Part of a small language model's weights: 4 heads of 32, a smear gate.
Each number is 128 + 24 x the weight over its row's rms, rounded and kept within 0 to 255. Layers, rows and columns count from 0. The size above them is the row's rms in percent of the matrix's.

# layer 3 attention query, 128x128, rms 0.163, rows 111-127, columns 0-63
size [ 90  79 100  95 105  94 108  95  96  96  96  96 108  98 101  87 110]
[[126 117 108 149  88 121 107 115 162 180 108 134 147 164 117 124 159 113 126 141 158  99 122 135 132 149 145 128 134 127 121 129 141 122 132 134 132 137 119 113 123  98 135 106 102  76 141 129  95 135 185  95 150 172 149 125  96 126 165 158 155 104 207 112]
 [134 122  99  73  88 107 104 106 154 158 126  65 117  96 145 141 134 118  95 129 126 112 115 118 153 121 132 150 175 151 114 112 149 159 134 142 120 127 165 166 140 169 191 114 137 152 108 116 156 137 108 150 109  85 158 152  83 172 127 142 118 158 122 135]
 [111 128 116 108 117 102 131 127 146 130 115 112 174 119 126 161 168  78  88 135 118  75 100 132 123 150 149 120 118 101  79 117 117 146 134 121 142 122 159 149 136 113  91 113  98 108 137 135 146 135 155 100 143 130 167 161  97 166 108 154 119  78 175 161]
 [143 109 160 158 156 121 133 124 101 127 193 151  87 124 147 138 102 110 184 120 106 170 173 116 109 126 162 102  89 142 157 150  97 141 111 105 102  68 100 121 112 134 132 114 128 138 127 111 146 143 101  99 158 138  82 109 221 122 125 110 159 140 112 111]
 [135 122  73 141 139 146 117 102 101 147 122 162 141 134 149 122 120  93 107 120 175 134 112 184 115 141 135 118 135 118 135 150 116 161 127 158 156 138  88 152 125 140 110 100 105 119  76 158 137  70 130 144 140 157 133 141 120 124 125 144  97 101  86 109]
 [129 131 117  98 109 135 126 125 135  98 127 112 102  83 107 136 174 138 128 109 104 169 107 159  94 121 185 162 160 111 155  92 113 133 114 111 124 124 130 119 164 151 155 164 157 124 137 146 102  88 129 156  88 127 138 118 147 123 104 145  90 127 102 142]
 [112  63 133 127  99  75 129 136 119 133  94 136 118 111 127 126 123 103 115 145 118 103  91 117 123 101 152 147 163 127  92  67 145 176 129 130 131  84 154 132 126 146 114 133 118 159 120 137 168 138  75  95 149  95 141 151 120 170 114 115 152 165 119 116]
 [134 187  93 139 140 147 145 115 160 133 144 146 114 130 123 117 155 162 129 112  92 129 121 172 133 145 120 112 102 131 165 168 134  89 131 155 111 192  95 108 151 110 105 125 132  76 156 127  80  98 184 175  99 139 120 130 112  89 123 133 128 120 114 152]
 [120 126 118 108 132 145 124 164 108 150 122  90  72 139 103 112 119 200 163 165 101 179 179 104 116 133 120 139 139 115 166 114 148 110 126  78  97 114 112 118 103 119 157 155 152 113 134 128  89 115 125 126 126 126  88 119 170  99 186 143 112  98 114 115]
 [150  92  81 152 148 117 136 152 158 137 120 122 131 170 157 101 140 169 138 136 178 142 109 139  91 129 131 137 171 102  93 161 136 154 134 146 109 145 111 174 177 159 127  99  93 130 107 147  58  94 171 156  83 115 147 131  95  88 154 145 105 111 146  89]
 [114 165  96 111  79 143 128 109 178 167 116 108 169 118 105 130 163 133  73 139 148 112  61 151 151 154 136 135 137 137 132 110 133 136 130 175 140 173 138 104 157 130 128 127 136  97 129 159 135 102 144 146 108 138 151 121  49 139 132 144 127 128 152 153]
 [135  95 125 101 106  77  94 107 141 156 161  79 118 117 150 133 115  90 122 162  86 150 142  81 113  79 136 133 119 119 148 114 106 138 136 100 113 111 132 134 145 194 107 164 111 168 113 103 145 113 149  83 157 105 111 125 141 141 143 128 132 114 110 140]
 [119 127 101 115 161 105 121  99  83  99 123 185 117 126  97 118 130 129 156 146 117 131 166 131  86 134 158 178 145 114 125 127  84 194 159 104 153 130 122 140  92 127 142 131 151 182 166 110  96 133 138 127 128 155 128 159 180 144 122 120 109 116 139 146]
 [107 138 102 147 146 141 138 122  99 112 127 136 152 115 121 163 154 104 155 112 124 130 133 146 107 117 141 110 164  84 126 138  98 116 146 103 115 144 112 141 137 118  87 122 174 142 145 146 139 132  99 153 165  90 130 129 163 107  99 117 103  91 102 136]
 [142  88 156  92 144 107 133 166 124 136 113  93 102 110 110  95 106 120 115 134 142 153 112 122 168 101 159 140 119 103 122  92 150 140 134 130 103 141 156 160 108 133 138 118  72 147 120 120 125 130 127 159 120 140 137 113 145 149 120 138 121 160  89 114]
 [151  97 131  96  77 117 135 144 144 148 153 140 161 123 117 135 157 104  98 105 143 116  87 129 123 152 134 128  87 146 110  96 133 175  95 118 155 103 127 140 161 107 116 104 132  99  58 140 178 150  81 109 138 106 121 130 120 162 104 146 155 120 135 177]
 [148  98 154 140 125 109  73 104 146 111 153 113 118 117 144 148 106 112 162 156 118 129 184  89 111 102 121 126 116 148 116  99 134 129 107 113 116  77  97 150 128 147 163 121 111 149 114  90 126 174 108 116 158 110 121 147 189 110 138 142 152 136 145  98]]
# layer 3 attention key, 128x128, rms 0.164, rows 111-127, columns 0-63
size [ 96 109 114 137  95 109 108 105  98  95 106  98 123  94 101  99  94]
[[122 120 157  80 167 156 163 129  86 139 119 162 145 121 104 134 106 131 172 118 109 150  99 148 151 106 164 152 131 124 150 153 139 131 137 168 113 183 130 153  91  92 121  76 142 169 146 127 153 109 139 167  73 135 133 149 123 132 101 113 141 132  82 109]
 [111 125 137 173 115 120 125 135 156 125 148 115 120 139 150 154 152 160 187 102  99 103 188 105 142 144 122  68 127  92 113 128 147 136  99 136  92 117  91 112 124 158 128 119 116 124 126 105 119 165 110 113 158 128 119 166 147  97 108 120 150 142 160 133]
 [150 118 132 163 167 139 129  97 138 119 159 150 114 147 111 173 157 123 154 120 138 140 152 134 149 123 143 132 125 142 147 144 124 133  99  98  87 109 100 125 114 131 113 126 147 177 150  82 135 166 105 132 140 115 116 141 152 107 118 133 158 140 157 154]
 [136 102 133  87 120 147 122 153 128 140 119 110 108 133 135  81 104 114 104 147 137 103 118 131 106 113 109 156 132 111 105 110 127 114 195 111 127 103 158 113 128 110 105 165  99  79 119 103 165  74 155 123 137 112 111  98 100 175 148 170 119 123 128 118]
 [140 135 129 143 152  94 145 131  93 108 105 155 157  80 102 141 135 114 127 108 122 164 109 137 102 143 112 118 112 146 179  57 141 125 156 132 133 154 184 131 142 129  74 161 121 135 124 129 115 134 106 144 106 114 123 148  95 149 140  83 138 134  87 130]
 [140 151 121 200 103  96  84 127 169 118 151 128 123 144 166 131 168 136 149 130 102 106 145 128  95 156 135  86 114 145 123 109 118 130  91 113 138 108 111 129 144 140 115 175 167 121 119  99 125 175 113 120 137 135  93 131 126  90 147 166 136 119 218 123]
 [129 152 171 124 141 121 104 136 143 115 120 138 122 146 116 109  93 126 179 102 104 121 132 108 124 110 125 123 109 114 138 163 134 101 126 100  63 127 141 116  80 152 168  87 130 156  72  86 125 150 121  93 137  97 113 125 151 127 138  86 149 157 106 110]
 [148 159 122 148 150 128 111  70 144 146 136 144 124 100 157 157 156 114 111 126 138 168 122 144 115 143 145 121 159 140 100  78 122 150 121 105 179 120 101 100 165 104 118 142 147 127 149 137 140 143 127 159 105 120 139 129 148 126 118 118 103 150 166 146]
 [110 146 106 125 104 105 154 144 129 129 163 108 135 150 135 131 128 150 108 119 134 131 123 155  81 194 126 112 105 128 105 163 129 144 131 148 155 125 138 157 111 117 125 127  89  72  76 164 121 116 161 153 111 130  99 130  89 128 141 134 128 127 126 119]
 [123 128 143  95 146  77 155 107  90 125 103 142 151 105 118 113 124 117 126 126 109 161  80 123 140 131 147 114 127 113 172 120 145 113 150 142 125 173 177 162 137  86 119  81 197 147 165 178 161 107 100 134  91 121 134 109 129 128 125  91 138  90 137 119]
 [162 138 155 155 122  89 115 109 148 130 140 151 160 126 146 178 170 130 169 117 119 115 146 125 119 131 158 122 143 168 110  95 124 152  79 133 165 118  87 143 142 134 152 121 155 179 128 107 117 178 110 136 122  92 144 170 149 114 128 139 132 134 193 139]
 [114 113 118  89 148 162  84 135 103 105 126 137 103 142 136  91 125 130 175 109 108 108 204 124 157 123 151 108 148 127 155 174 154 119 143  87  84 121 124 105  67 171 102 130 118 109 171 110 161 124 113 133 110 105 101 103 146  99 100 134 145 136 159 127]
 [116 125  96 210 136 144 116  95 133  86 155 123 105 141  90 126 124 136 159 136 118 141 150 135 102 141 139 109 114 119 163 108 133 103 122  98 104 148 136 137 120 106 124 123 158 129 112 117 120 161 167  88 145 104 104 106 138  81 108 124 161 108 130 152]
 [139 164 113 147 141  55  98 129 152  91 145 150 102 113 142 154 109 123  98 186 146 116 139 134 129 168 102 105 127 163 134 144 108 133 119 120 126 104 132 124 160 144 111 169 105 134  91 131 145 128 126 127 162 132 111 128  94 148 120 128 134 119 159 117]
 [101 147 120 154  95 161 116 152 143 179 186 125 114 153 130 127 121 121 162  90  91 130 143 120 102 141 112 118  92 105 126 155 117 106 110  49  98 108 105 111 131 128 107 139 125 108 110 135 115 120 109  63 141 159  97 129 161  74 149 126 150 173 154 167]
 [129 121 132 166 114 116 133 122 164 136 158 138 124 162 137 139 149 148 138 124 127  82 160 165 127 142 124 112 127 180 101 132 136 161 112 127 117 108 134 105 153 133 161 145 114 145  85  80 140 139  86 124 150 102 136 173 132 119 156 204 163 125 216 145]
 [115 105 119  94 131 174 175 165  98 109  86 104 115 140  86 107 115 139 120 110 113 143 116 126 144 114 112 144 154  75 161 161 142 109 181 132  79 143 146 141 108 127 102 108 100  86 162 137 139  95 140 138 125 159 133 105 102 139 105 125 126 125  79 110]]
# layer 3 attention value, 128x128, rms 0.168, rows 96-127, columns 0-63
size [ 96  88  91  95  86  89 104  93  78  85  95 104  83  99  98 101  85  98 107  99  99  89 102  89  94 100  87  98  85 102  80  92]
[[119 118  96 117 149 172 101 120  67 105 162 111 141 122 154 140 161 132 139 119 116 114 121 107 140 116  91 106 114 133 145 161 103  68  76 136 109 125 163 109 128 114 135 150 121 111 130 108 132 160 155 115 153 114 160 142 135 113 126 131 134 150  50 140]
 [141 105 155 147 125 132 152  88 121 124 130 155 117 122  85 140 101 109 129 106 107 133 194 124 134  88 142  89  98 139  92 180 127 164 145 126 104 127 120 104 102 106 130 113 121 164 131 126 133 146 101 173 102 132 161 175  91 126 121 149 157 129 152 116]
 [117 126  99 120 114  94 118 173 136 102 158 105 129 110 156 131 135 147 101 152 114 140 143 146 159  60 119 173 120 141 112 134 141  85 115 109 126 100 143 131 148 132 125 151 148 164 102 128 135 135 112 134 182 112 150 145 126 143 108  98  97 144 108 123]
 [108 148  93 134 114 126  90 106 137 168 161 111 128 124 163 101 188 131 151 108 149 109 118 112  87 166 131 134  80 116  98 143  88 122 104 137  67 112 123 150 138  95 116 143 114  99 140 154 114 126 127  98 187 159 145 157 184 111 115 125 113 120  67 148]
 [117 147 143 120 163  79  82  89 160 142 125 123 120 136 189 152 146 131 123 127 152 131 119  92 136 151  86  80 137 110 100 156 107 159 123 139 135  91 144 108 182  82 138 102 156 136 141 153 126 117  91 102 108  92 127 121 138 149 114 112  83 106 116 149]
 [137 166  60 122 123 116 143 164 123  84 148 120 100 118 157 102 134 172 136 139 140 179 120 174 124 100 121 164 148 168 116 121 145  89 110 122 135 121 132 144 145 169 108 140 135 117 147 143 138 118  99 125 174 115 108  91 146 137 134 138  91 135 126 110]
 [137 137 115 110 154  90 117 101 150  99 120 156 129 127 120 115 122 162 135  79 121 126 106 169 134 122 126 105 110 128 184 109 140 134 127 144  89 149 133 164 160 152 118 107 140 146 124 123 151 122 106 124 105 122 157 130 116 118 136 116 154 161  88 105]
 [124 146 100 126  98 121 121 141 154 105 146 144 144 128 110 151 168 150 115 115 121 138 150 155 163  97 123 160 110 147  93 128 138 119 102 122 171  92 148 113 141 141 144 108 165 147  99 123 137 160 105 132 178 114 152 135  99 150  90  98 112 124 129 131]
 [132 116 172 120 122 139 115 138 111 125 137 172 165 126 132 156 101  97 135 172  68 122 169 140 153  99 142 111 141 156 134 127 136 128 110 149 121 152 150  84 107 104 164 132 134 117 118 104 158 174 146 122 126 123 187 177  96 121 108 156 158 136  82 134]
 [122 134 110 117 144 109 179 186  99  64  97 143 109 134 118 112 110 137 126 127 147 123 123 164 114 154 119 146 141 132 158 103 121  95 122 134 130 126 130 172 134 140  85 137 112  98 129 136 140 100 133 110 145 152  63  72 135 124 149 123 148 139 160 127]
 [130 121 127 104 167 149 106 126 115 156  95  77  95 131 138  79 118 139 148 126 136 107 147 129  98 147  98 128 187 113 139 111 117 135 109 112 158 105 151 106 172 142 148 215 163 147 189 125  99 101 116 114  77 112  88 118 160 135 141 115 143 128 118 138]
 [139 121 140 125 139 113 161 144 116  84 148 109 119 120 155 155  82 175 117 140  97 161 107 122 157  81  95 128 123 111 146 166 146  85 127 123 161 141 137 122 129 154 120 124 140 136 131 124 152 127 191 157 106  98 101 120 111 133 122 122 110 165 130 101]
 [120 157 106 141 117 165 138 102 118 109 155 126 121 118 127 164 130 162 114 111 129 134 154 134 173 116  83  80  77 169  81 168 128 107  94 115 115  91 140 121 103  55 118 123 106 118  68 126 129 183 142 168 154 138 145 153  98 128 102 135 146 148 132 123]
 [119  95 130 118 136 115 144 116 152 124  68 133 122 124 116 114  97 108 134 104 130 125 125  81 156 130 151 109 181 112 119  90 102 180 146 172 103 129 112 161 128 154 148 145 131 187 179 113 149 132  72 103  64 124 121 129 119 126 135 124 124 137 200 126]
 [133 140 151 136 118 129 141 111 168 147 113 104 125 139 101 143 119 141 125 122 126 117 138 113 143 182 130  98 117 104 106 138 127 172 134 131 112 142  96 139 136 121 148  78 112 150  70 115 144 110 105 141  92 157 114 106 109 125 141 133 148 143 154 122]
 [141 125 136 116 145 144 125 119 160 190 142  84 119 130 147 135 143 121 136  95 165 108 112  99 102 154  84  77  88 128 125 181  92 109 131  93 130 105 128 107 134 119 128 128 132 113 115 147  97 108 164 155  89 128 106 117 175 122 125 151  77 147 123 134]
 [143 128 125 143 127 130 126 132 184 143 146 104 107 128 119 116 136 118 113 124 179 142 116 133 134 120 109 109 133 165  93 185 130 131 156  63 154 119 115 142 116 156 133 116 118 146 140 140  99 113 115 179 103 129 116  97 134 161 119 139  76 108 188 119]
 [140 125 100 120 133  96  98  87 120 166 139 124 129 120 159 109 165 107 132 151 149 136  80 149  78  95 154 185 116  98 159 107 134 124 149 116 148 133 153  83 157 144 116 153 170 135 175 138 112 137 135  89 161  98 120 116 143 108 128 100 115 116  86 133]
 [106 141 151 146 113 154 124 142 116 127 110 167 155 149  66 116 120  91 129 117  85 120 182 116 147 135 155 127 152 139  86 123 127 173 147 141 144 121 110 146 108 109 149 119 117 166 133 104 129 151  76 118 126 147 152 139  74 140 134 119 165 104 172 135]
 [ 98 104 157 131 125 112  98 145 142 145 118 159 164 124 137 171 119 117 138 107  99 104 161 116 148 113 144  88 131 120 105 138 120 139 132 142  99 150 129 138 114 102 193 121 109 178 150 119 110 155 139 132 107 128 211 201 117 135 121 138 145 106 106 130]
 [122  98 147 106 123 157 137 142 126 167 117 124 132 128 134 131 112 152 136  93 127 137 115  87 165 134 115 105 109 149 124 130 126 164 120 141  80 149 142 138  73 105 140 144 101 128 129 134 114 118  97 127  69 138 139 196 126 133 141 160 165 126 133 120]
 [121 136  71 114 120  98 100 131 140  98 166 126 124 111 149 113 148 154 153 138  94 135 134 134 154  90 130 149 138 125 129 101 138 104 100 138 144 112 137 145 166 187 118 135 155 138 131  93 156 139 130 116 171 103 133 107 119 120 105 118 119 157 145 122]
 [127 138 163 131 125 119 123 128 164 145  89 114 134 150 158 131 126 103 137 178 148 115 167 114  93 169 135 104 177 107 125 132 110 129 133 140 163 117 114 153 159 128 169 113 124 129 159 148 112 102 161 125 111 126 124  85 159 131 147 117  87  78 141 144]
 [144 126 102 117 127  98 157 208 132  66  88 108 118 136 142  94 124 139 119 132 135 135 107 132 142  99 134 172 154 131 150  90 147  70 131 137 127 127 135 163 147 162 118 130 132 132 120 126 157  93 142 116 149 137  84  83 125 128 137 117 127 144 155 109]
 [136 134 104 120 107 113 152 108 113  76 169 130 118 117 126  99 138 148 127 116 129 162 115 164 131  71 147 152  93 166 134 125 160 103 122 126  82 143 142 159 109 145  78 117 125  91 130 123 158 137  98 137 164 154 134 148 102 106 105 158 150 160 125 102]
 [120 144 144 134 115 160 155 143 113  79 127 207 140 114  84 121  91  95 115 189  82 127 162 143 157 102 129 131 170 158  84 167 112 157 113 141 131  88 125 157 102 119 131 151 111 134 115 127 142 156  87 158 154 148 139 153 101 142 110 126 113 114 164 138]
 [136 127 128 144 128 153  94 134 115 152 151 176 156 116 134 172 137 120 128 160 105 111 107 156 102 114 122 135 111  72 156 162 129 113 136  96 124 136 140  52 160 102 163 126 129 109 116 118 144 155 170 155 137 101 171 135 135 125 131 126 126 146  61 146]
 [122 143 119 121 130  81 127 146 162  88 147 115 114 123 119 125 122 135 138 116 102 128 119 162 114 101 129 122 160 125 133  87 147 100 147 105 166 130 135 200 152 167  99 129 125 142 126 116 123 136 137 164 144 127 126  88 111 113 114 122 115 138 196 109]
 [138 110 143 139 150 155 131 139 117 131  73 107 141 147 138 129 131 102 131 150 160 117 130  54 137 153 131 125 157  95 167 132  96 139 124 164 133 106  99 121 168 153 164 115 115 140 146 133 131  82 134  92  93 130 108  86 164 123 170 102  98 108 104 146]
 [123 125  73 107 137 106 156 152 103  75 115 110  99 125 114 116 137 174 135  77 119 161 134 156 149  86 104 117 135 132 106 137 135 102 124 138 165 102 136 146 139 150 111 144 133 164 153 121 126 136 134 143 129 106 102 129  97 142 118 111 144 148 168 118]
 [147  94 124 121 111 154 147  84 116 101 143 120 125 117 125 147 108 168 124 115 114 160 124 124 176  77 122 101 116 151 115 157 134 120 127 145 117 127 155  97 101 126 114 126 105 124 139 110 154 152 124 164 104 111 164 175  61 135 104 174 138 162 122 103]
 [139 118 166 126 146 111 141 191 119 116  96 144 133 121 141 130  82  68 128 131 108  90 158 116 130 106 122 104 172 132 150 214  94 136 142 115 150 118 145 155 159 152 132 164 127 161 184 134 122 108 121 143  96 111 119 144 163 133 115 117  82  89 126 143]]
# layer 3 attention output (transposed), 128x128, rms 0.171, rows 96-127, columns 0-63
size [ 96  86  93  95  87  83 101  95  79  84  96  98  84  99  97 101  90  96 106  98  95  93  98  85  92 106  87  96  90 101  82  91]
[[126 157 144 120  99 136 151 192 137  85 140 161 155 158 142 109 152 132 122 183 143 113  90 105  94 154 160 139 132 147 128  98 125 155 154 104 166 109 154 111 133 123 121 117 138 145 107 135  45 134 137 116 140 115 143 135 137 114 114 134  95 148 152 107]
 [104 118  86 101 157 126 116 129  85 119 113 109 130 113 125 128 128 174 151 129 132 127 118 114 130 160 149 117 134 110 168 134  96 120 113 132  87 105 103 154 100 148 143 127 155 153 149 162 114 139 183 134 143 140 145 116 155 140 125 119 120 112  54 127]
 [130 119 184 109 111  98 110 123 164  84 161 192  95 146 124 102 126 109 147 152 143 174 105 103  82 129 145 152 138 169  93  78 177 179 115 100 130 141 163 132 130 128 155 111 113 150  91  71 104 147 117 109 140 144 155 115 166 152 124 128 138 142 121 158]
 [130 164 150 154  91 146 168 174 118  73 150 190 131 164 140 128 153  77 142 159 122 128 111 144 158 143 140 142 152 150  99  79 134 112 122  97 150 129 145 112 124 148 123 126 115 131  93  89 116 146 123 127 146 116 139 102 117 143 149  70 122 107 200 150]
 [122 163 157 149 112 150 126 119  91  88 172 166 124 165 107 120 102  69 126 141 124 144 151 136 114 128 138 139 122 154 133 109  99 142  99 135 142 117  79 135 116 156 164 126 107 108 112  84 154 131  88  80 157 120 125  75 152 152 157 138 158 100 173 129]
 [125  97 145 147  88 111  76  90 223 147 153 124 113 143 140 143 158  98 105 107 126 124 108 142 148 133 153 140 134 143 113 103 162 158 126 121 167 135 191 124 129 102 136 118  94 127 112  94 129 129 117 135 107 170 153 140 109 106 121  91 153 159 151 136]
 [129 125 103 155 150 147 130 127 120 108 128 114 146 119 153 159 131 148 132 146 128 144 160 153 156 117 153  85 155 137 187 154 139 111 160 188 119 105 150 130  79 126 140  73  77 125 144 174 131 129 125 185 105 168 105 135 129 130 146 150 154 150 143  86]
 [121 106 184 101 126 113  90 113 130  78 174 160 105 100 134 105 120  96 164 152 130 164  88 110  80 108 147 167 125 172 109  99 152 192 139  96 124 124 138 153 126 148 146 129 124 135 100  92 140 134 108  95 139 131 157  87 172 149 145 140 133 139 151 132]
 [126 145 151  94 150 138 146 169 121  57 117 176 148 116 108 114 150 149 182 147 108 131 100 107  86 137 156 141 137 154 159 148 122 147 158 119 117 101 111 138 140 152 136 139 162 138 145 144  62 125 165 122 155 137 145 120 158 113 161 128 146 131 117 112]
 [137 110  84 141  99 128 107  81 194 208 116  51 130 137 145 148 160 148 101  73 146 119 141 131 158 117 109 109 114  88 124 148 139 109 130 158 148 155 153  94 137 100 117 133 136 121 136 128 124 107 113 144 103 133 122 188  75  93  92 115  98 129 134 116]
 [104 139 124 152  95 102 133 131 172 123 145 129 122 157 108 152 114 130  92 122 103 132 159 145 110 114 100 154  95 128  88 146 148 125 114 124 178 125 124 100 124 118 104 133 148 127 147 123 144 165  99 125 143 123 114 123 128 155 134 148 100  95 177 157]
 [147 126 140 136  79 133  96 116 146 168  95 103 143 142 154 122 134 158 107 112 155 141 140 118 120 150 181 128 157 155 122 112 143 156 134 148 112 119 141 125 146 138 143 133  85 121 119 176 109 123 141 122 161 148 107 158 127 134 110 146 157 152  99 122]
 [126 109 139 117 104 122 123 132 111 116 152 149 134 155 132 106 141 115 169 158 180 150  80  96 110 161 173 133 148 153 119  75 137 154 120  99 121 112  87 137 134 151 169  93 130 125  99 124 104 115 157  93 168 130 152  84 140 138 156 113 138 143 123  94]
 [126 148 131 126 166 123 119  97 127 150 134 103 106 138 105 133 106 157 108 116 154 126 169 167 144 101 107  85 129 108 121 172 127 100 124 162 125 137 128 123 112 110 110 131 141 101 139 154 148 132 118 125 121 132  83  92 123 165 129 158 138  73  83 128]
 [146 107  84 160 145 126 154  91  79 175 110  94 129 121 126 135 121 108 158 106 149 142 152 172 140 126 124  74 151 100 154 162 146  98 131 171  90 121  80 150 104 124 126 125 104 107 159 164 148 106 135 170 126 132 110 111 127 158 162 115 140 112 110 121]
 [125 151  93 166 103 136 129 153  83 135 119 134 132 172 114 128  98 119  92 137 138 138 136 134 134 142 125 150 126 117 118  67 121 124 106 104 187 117  86  98 102 127 119 148 135 114 117 139 149 137 121 121 137  93 115 156 118 133 147 100 130 100 156 166]
 [127 102 126 113 141 101 107  97 123 152 149 111  88  93 121 130  61 103 100 126 125 135 144 114 113 125 115 157 121 143 119  67 146 149 105 104 153 114 113 140 111 124 131 154 116 134 118  93 179 117 119 111 138 108 131 144 141 143 130 114 156 139 111 172]
 [101 137 167 113 122 128 120 178 135  61 140 166 127 115 140 129 120 140 101 160  76 105  92 102 122 112 116 166 104 155 112 130 118 150 126 116 121 128 189 159 137 130 118  99 109 165  95  93 138 158  94 118 105 121 151 135 134 139 101 159 123 158 145 142]
 [130 101 130  92 178 103 140 109 114 128 119  96  98  94 122 110 117 138 173 111 126 126 134 135 117 105 101 126 123  97 121 170 124 123 137 128  80 135 111 148 128 142 118 147 163 138 142 109 133 136 139 121 126 120 127  85 161 159 136 138  86 120  82 130]
 [145 174 156 124 184 179 152 138  81  80 140 173 119 133 109  92 115 120 158 139 112 162 175 114 120 116 157 130 162 125 161 128 114 122 141 159 116 145 111 118 136 141 127 157 154 153 127 128 119 138 154 112 129 136 111  86 167 129 143 115 125 108 107 126]
 [106 155 105 164 147 146 135 112 102 136 142 175 122 139  92 147 153 165 148 158 164 136 163 144 125 142 146 101 122  95 138 141 108  89 114 112 139 111  78  88 119 119 135  88 168 112 112 179  95 113 185 120 138 130 108 117 128 112 151  89 123 105 117 145]
 [140 112 179 114 104 103 124 149 170  73 157 150 107 112 140 104 120 111 134 159 129 162 109 140 107 113 152 155 142 197 101 119 168 178 162 119 136 116 190 139 114 137 137 121  89 129 112 104 139 149  99 123 128 155 138  91 159 185 143 159 159 141 137 131]
 [154 145 127 150 140 142 165 111 120 160 140 116 138 145 128 124 108  57  91  63 102 122 169 162 157 122  93 132 136 127 131 135 137 123 128 151 136 162  87 118 165 112 100 195 122 107 163 113 171 120  90 138 139 112 112 126 112 133 135 124 158  96 173 144]
 [135 102 106 124 103 110 106  87 209 193 136  93 114 140 139 124 142 133  97  83 171 143 134 138 125 123 102 105 116 116 114 122 185 126 144 142 151 169 183 105 139  67  93 125 106 115 111 109 119 102 112 151 101 137 123 174 113 116 105 133 107 147 109 127]
 [113 104 110 116 113 123  99 144 168  98 129 153 131 109 158 133 162 160 146 160 164 127  70 118 147 152 154 120 129 165 144 101 138 132 149 112 115 101 191 130 109 130 150  93 120 157 110 125  85 120 162 141 128 164 162 153 128 124 122 108 126 169  80 126]
 [123 121 163  84 139  96 106 111 143 117 133 107 105 114 120 111 132 148 178 108 160 144 122  97 130 130 141 144 131 130  90 104 105 158 130 104 123 169 116 137 144 144 167 161 170 131 157 104  89 120 135  72 177 119 136  98 133 133 109 131 136 110  74 140]
 [111 147 168  96 128 146 143 165  87  89 119 142 176 126 147 124 125 137 144 164  64 142 117  80 105 139 141 137 138 130 133 127  80 163 141 131 164 125 150 157 121 159 119 132 106 145 130 125  95 143 133 118 139 108 125 143 139 104 113 150 133 150 166 110]
 [157  82 136 100 126 118 111 115 181 136 126  89  96  95 149 113  92 123  98 107 128 169 142 136 163  99 120 144 155 164 133 124 176 148 159 155 133 133 180 101 116 127 137 133  93 139 135 107 176 141  94 133 100 157 118 142 128 168 128 166 146 142  95 130]
 [131 169 109 135 137 146 154 120 119 180 119 104 135 158 126 128 107 114  87  94 123  92 158 160  96 125  87 104 101  90 112 135 119 112 118 139 147 154 114 114 130  72  68 168 129 103 152 125 130 104 109 162 105  79  96 153  98 121  89 142 107 103 147 135]
 [124 108 131 128 101 130  61  97 189 166 158  94 106 154 133 126 128 155 106 121 158 139 131 137 137 134 152 151 128 132 109 114 175 159 120 137 118 131 165 110 111 111 140 100 121 115 100 129 142 131 111 122 113 170 134 110 139 157 113 162  96 134 109 124]
 [109 126 136  94 120 134 104 126 119 120 147 144 147 120 135 124 138 179 143 161 173 134  85 119 105 162 189 122 129 153 158 128 123 158 137 111 117  95 113 144 118 132 147  90 129 128 112 164  89 115 188 118 153 162 128 121 156 127 143 132 159 150  90 115]
 [112 151 123 127 145 125 100 116 141 113 136 104 101 152 111 130 113 153  85  88 132 151 206 111 139 131 124 169  97 107 107 106 128 123 120 136 169 157 135 102 126 114 126 159 170 139 138 105 110 129 127 106 163  99 121 182 118 127 106 133 111  90 103 181]]
# layer 3 MLP gate, 320x128, rms 0.175, rows 0-2, columns 0-63
size [115 112  93]
[[143 134  95  85 133 148 118 155  93 117  99 127 140 137  93 145 179 116 135 126 144 131 160 142 104 158 138 150 122 133 151  97  29 184 130 119 124 107 131 167 126 129 125 143 126 145 115 142 123  83  81 114 127 112 107  99 156 114 107 128 133 137 112 136]
 [120 126 157 117 120 192 119 123  92  97 134 156 165 104 138  84 101 118 100 121 122 122 112 116 116 102 135 165 169 100 142 134 115 153 115 141  86 122 132 115 122 119 160 152 130 116 103 141 147 103 164  82 148  82 125 138 145 100 138 135 108 137 143 130]
 [119  83 116 101 104 132 125 111 145  97 101  92 139 190 122 141 152 118 165 127  84 117 162 119 117 107 154 130 152 128  94 122  76 145 101 155 152 128 158 147 119  86 151 143 117 104  85 134 145 118 105 135 125 142 113 138 145 146 110 128 100  75 127 135]]
# layer 3 MLP up, 320x128, rms 0.182, rows 0-1, columns 0-63
size [113 107]
[[147 124 111 162 130 142 137 112 133 138 168 136  77 119 139 115  80 137 117 174 129 139 121 101 138 110 139 119 134 131 130 134 143 139 129 141 131 157 112 101  94 107  97 167 112 139  89 145 100 178 160  86 150 121 131 148 122 118 174 117 116 142 126 108]
 [125 137 146 136 138 103 131 146 128 138 108 133 126 164 131 160 153  93  80 113 139 155 113 122 184 100 120 177 150 142 131 113 129 138 154 170 123 125  86 101 155 146 161 131 126 117 139 106 148 172 152 106 131 113 136 143 168 146 141 124 127 116  98 119]]
# layer 3 MLP down (transposed), 320x128, rms 0.175, rows 0-1, columns 0-63
size [111 109]
[[132 119 103 117 117 146 140 118 142 113 159 129 111 107 176 130 121 135 101 173 121 117 152 138 135 110 118 145  91 150 122 155 140 138 112 123 142 170 149  89 124  93 141 166 149 121 101  97 107 129 169 119 122 140 150 140  70 136 166 147 130 151  91  85]
 [116 135 159 107 136 101 153 138 136 147 127 168 162 179 103 137 123 111 137 115 114 153 111 123 120 122 117 146 115 142  87 103 105 159 127 157 159 161 122 138 150 118 121 108 107 104 152  99 107 102 133 123 125 114 100 100 104 150 159 124 137 121 100 112]]